python train.py --num_hidden_layers=20 --hidden_size=256 --head_dim=64 --intermediate_size=1024 --vocab_size=2048 --hidden_act="relu" --norm_place="pre" --norm_eps=1e-05 --positions="learned" --qk_norm=false --bias="none" --init_std_up=0.0427 --init_std_down=0.0
Each number is 50 + 15 x the weight over the matrix's rms, rounded and kept within 0 to 99. Layers, rows and columns count from 0.

# layer 8 MLP down, 256x1024, rms 0.0531, rows 214-255, columns 576-607
73 60 43 59 66 55 55 51 59 34 64 66 61 61 60 75 40 70 60 59 60 93 48 46 64 47 43 40 53 26 37 42
67 50 46 28 29 42 67 82 18 27 39 71 64 46 56 77 31 53 44 64 44 31 67 49 92 49 58 66 54 33 18 66
27 49 33 52 41 50 62 77 04 66 42 48 45 35 54 75 42 25 25 70 45 57 43 24 23 49 60 82 43 42 58 39
75 28 30 42 49 52 36 55 44 58 33 61 48 51 57 55 37 37 41 51 60 72 42 59 85 41 47 37 50 66 40 42
36 38 59 43 53 54 73 47 41 42 57 32 36 34 27 39 66 43 73 37 30 19 95 63 45 49 38 46 35 55 41 74
52 55 32 42 46 59 76 56 56 53 34 69 39 63 76 58 52 48 19 47 44 57 41 54 61 51 51 86 85 56 40 44
49 34 45 47 57 69 72 39 67 57 40 68 72 65 83 62 48 20 45 45 56 52 38 53 44 53 67 41 47 25 60 38
44 25 38 29 72 53 31 00 48 71 43 72 50 50 43 52 60 75 69 43 67 32 39 62 75 49 72 53 56 27 66 29
59 48 72 64 13 48 53 55 33 50 41 57 47 33 69 81 53 20 50 82 54 66 42 65 74 57 48 53 60 43 52 65
05 37 43 43 34 40 29 47 49 55 63 32 64 45 59 30 62 72 65 24 29 34 58 70 31 53 53 61 38 69 17 52
80 59 26 59 66 51 30 87 53 75 29 17 54 56 53 47 58 50 18 42 48 89 44 30 50 42 46 50 53 36 60 82
36 41 44 52 38 55 53 36 23 75 64 44 71 32 56 55 55 26 21 58 46 61 44 29 71 47 31 60 30 63 80 59
38 59 46 43 42 59 36 53 57 55 34 60 63 55 60 79 67 39 30 72 47 52 58 60 59 50 54 49 31 63 26 46
45 64 39 55 45 64 47 38 44 44 33 51 48 46 48 55 73 49 51 51 51 54 33 37 47 50 41 23 54 46 25 65
51 44 39 71 49 39 59 69 46 42 77 37 57 53 54 48 54 65 38 56 54 14 31 32 53 45 32 80 49 50 40 35
50 54 47 39 47 43 48 47 57 36 52 49 59 43 36 45 49 44 45 32 81 57 39 51 40 56 43 57 32 34 43 55
52 48 41 54 64 46 65 52 59 66 58 47 39 56 47 79 56 55 50 51 52 57 57 43 46 53 49 38 64 56 56 50
58 45 48 41 48 41 20 42 49 20 53 39 26 74 34 40 56 96 56 45 59 43 57 69 62 44 49 38 46 71 39 68
59 46 74 34 44 26 66 44 86 43 55 59 66 49 43 48 31 42 62 39 70 05 62 61 46 42 48 38 41 23 68 43
29 45 63 61 50 72 66 51 46 44 29 81 45 50 45 38 59 65 29 04 56 60 42 02 29 56 67 72 53 46 39 49
27 63 50 48 20 84 46 50 64 53 38 38 34 42 49 44 36 72 29 66 46 60 24 47 21 51 50 54 34 51 47 49
54 29 63 40 35 64 49 40 44 63 49 57 47 43 42 46 33 39 55 45 49 48 65 47 59 49 49 59 59 50 36 52
48 32 25 52 71 42 55 53 58 43 37 99 75 45 48 62 30 58 29 61 50 28 20 93 52 55 24 52 60 46 69 25
41 59 31 43 50 55 64 30 67 38 47 37 64 48 71 62 63 44 72 58 59 69 28 60 32 51 81 49 61 26 50 22
68 75 59 50 46 63 47 52 73 52 41 30 49 28 45 52 59 48 43 47 61 67 25 33 46 51 49 45 57 60 78 18
52 52 56 36 53 56 54 27 43 67 36 70 52 39 57 81 60 75 48 54 62 45 48 44 59 51 44 27 82 53 32 31
69 57 52 44 45 26 78 65 40 47 35 54 60 69 42 63 46 33 34 50 60 56 70 64 55 51 66 40 68 46 48 54
64 60 79 63 62 67 62 45 56 40 45 42 68 63 50 55 50 62 76 28 46 60 44 45 48 51 67 67 59 50 59 44
62 71 46 37 66 57 72 59 58 63 77 55 50 30 54 44 30 37 63 55 27 49 46 48 22 50 77 53 64 43 20 58
32 55 42 34 63 62 71 51 51 41 59 62 51 45 41 70 53 29 60 45 48 43 44 66 46 57 48 65 70 63 39 58
29 23 43 64 53 36 36 52 33 51 63 23 78 27 61 72 45 42 39 51 50 52 61 43 43 48 51 50 80 62 32 69
45 32 61 47 60 38 35 49 64 37 64 30 39 51 13 86 25 50 50 44 47 29 61 59 51 48 35 77 48 61 39 51
35 22 23 51 27 32 54 46 67 43 50 46 52 22 52 62 64 25 35 43 38 25 59 30 76 49 43 48 26 72 41 63
63 47 24 45 54 71 41 17 44 73 68 40 41 49 50 55 78 42 63 61 45 55 57 58 46 48 65 68 76 56 40 64
28 59 31 62 65 78 70 42 67 34 40 48 13 69 64 43 47 43 55 24 59 71 35 43 60 54 30 66 40 68 73 46
58 16 46 69 37 67 57 26 44 78 44 50 64 43 67 49 50 68 55 38 34 38 74 36 15 48 58 23 43 89 55 99
51 45 45 59 49 24 34 59 25 75 54 65 41 78 38 63 37 64 46 80 69 54 47 55 31 50 42 42 76 37 23 52
17 52 39 48 89 57 53 60 44 39 58 45 69 44 54 69 67 46 62 35 51 46 65 32 27 54 65 63 24 50 52 56
55 26 61 39 49 39 49 48 59 11 26 54 54 61 20 30 42 63 34 46 62 76 51 55 27 49 40 58 53 67 94 58
34 41 49 48 45 34 27 58 51 74 71 61 39 48 50 65 48 59 56 15 55 46 48 64 57 53 56 52 58 44 83 46
62 42 34 50 33 32 44 71 61 74 55 71 31 47 55 82 70 52 40 69 55 28 62 64 48 47 54 85 68 48 19 27
59 46 47 57 42 43 50 38 48 54 45 23 68 43 56 49 51 25 38 51 53 55 48 53 46 50 62 50 49 40 67 73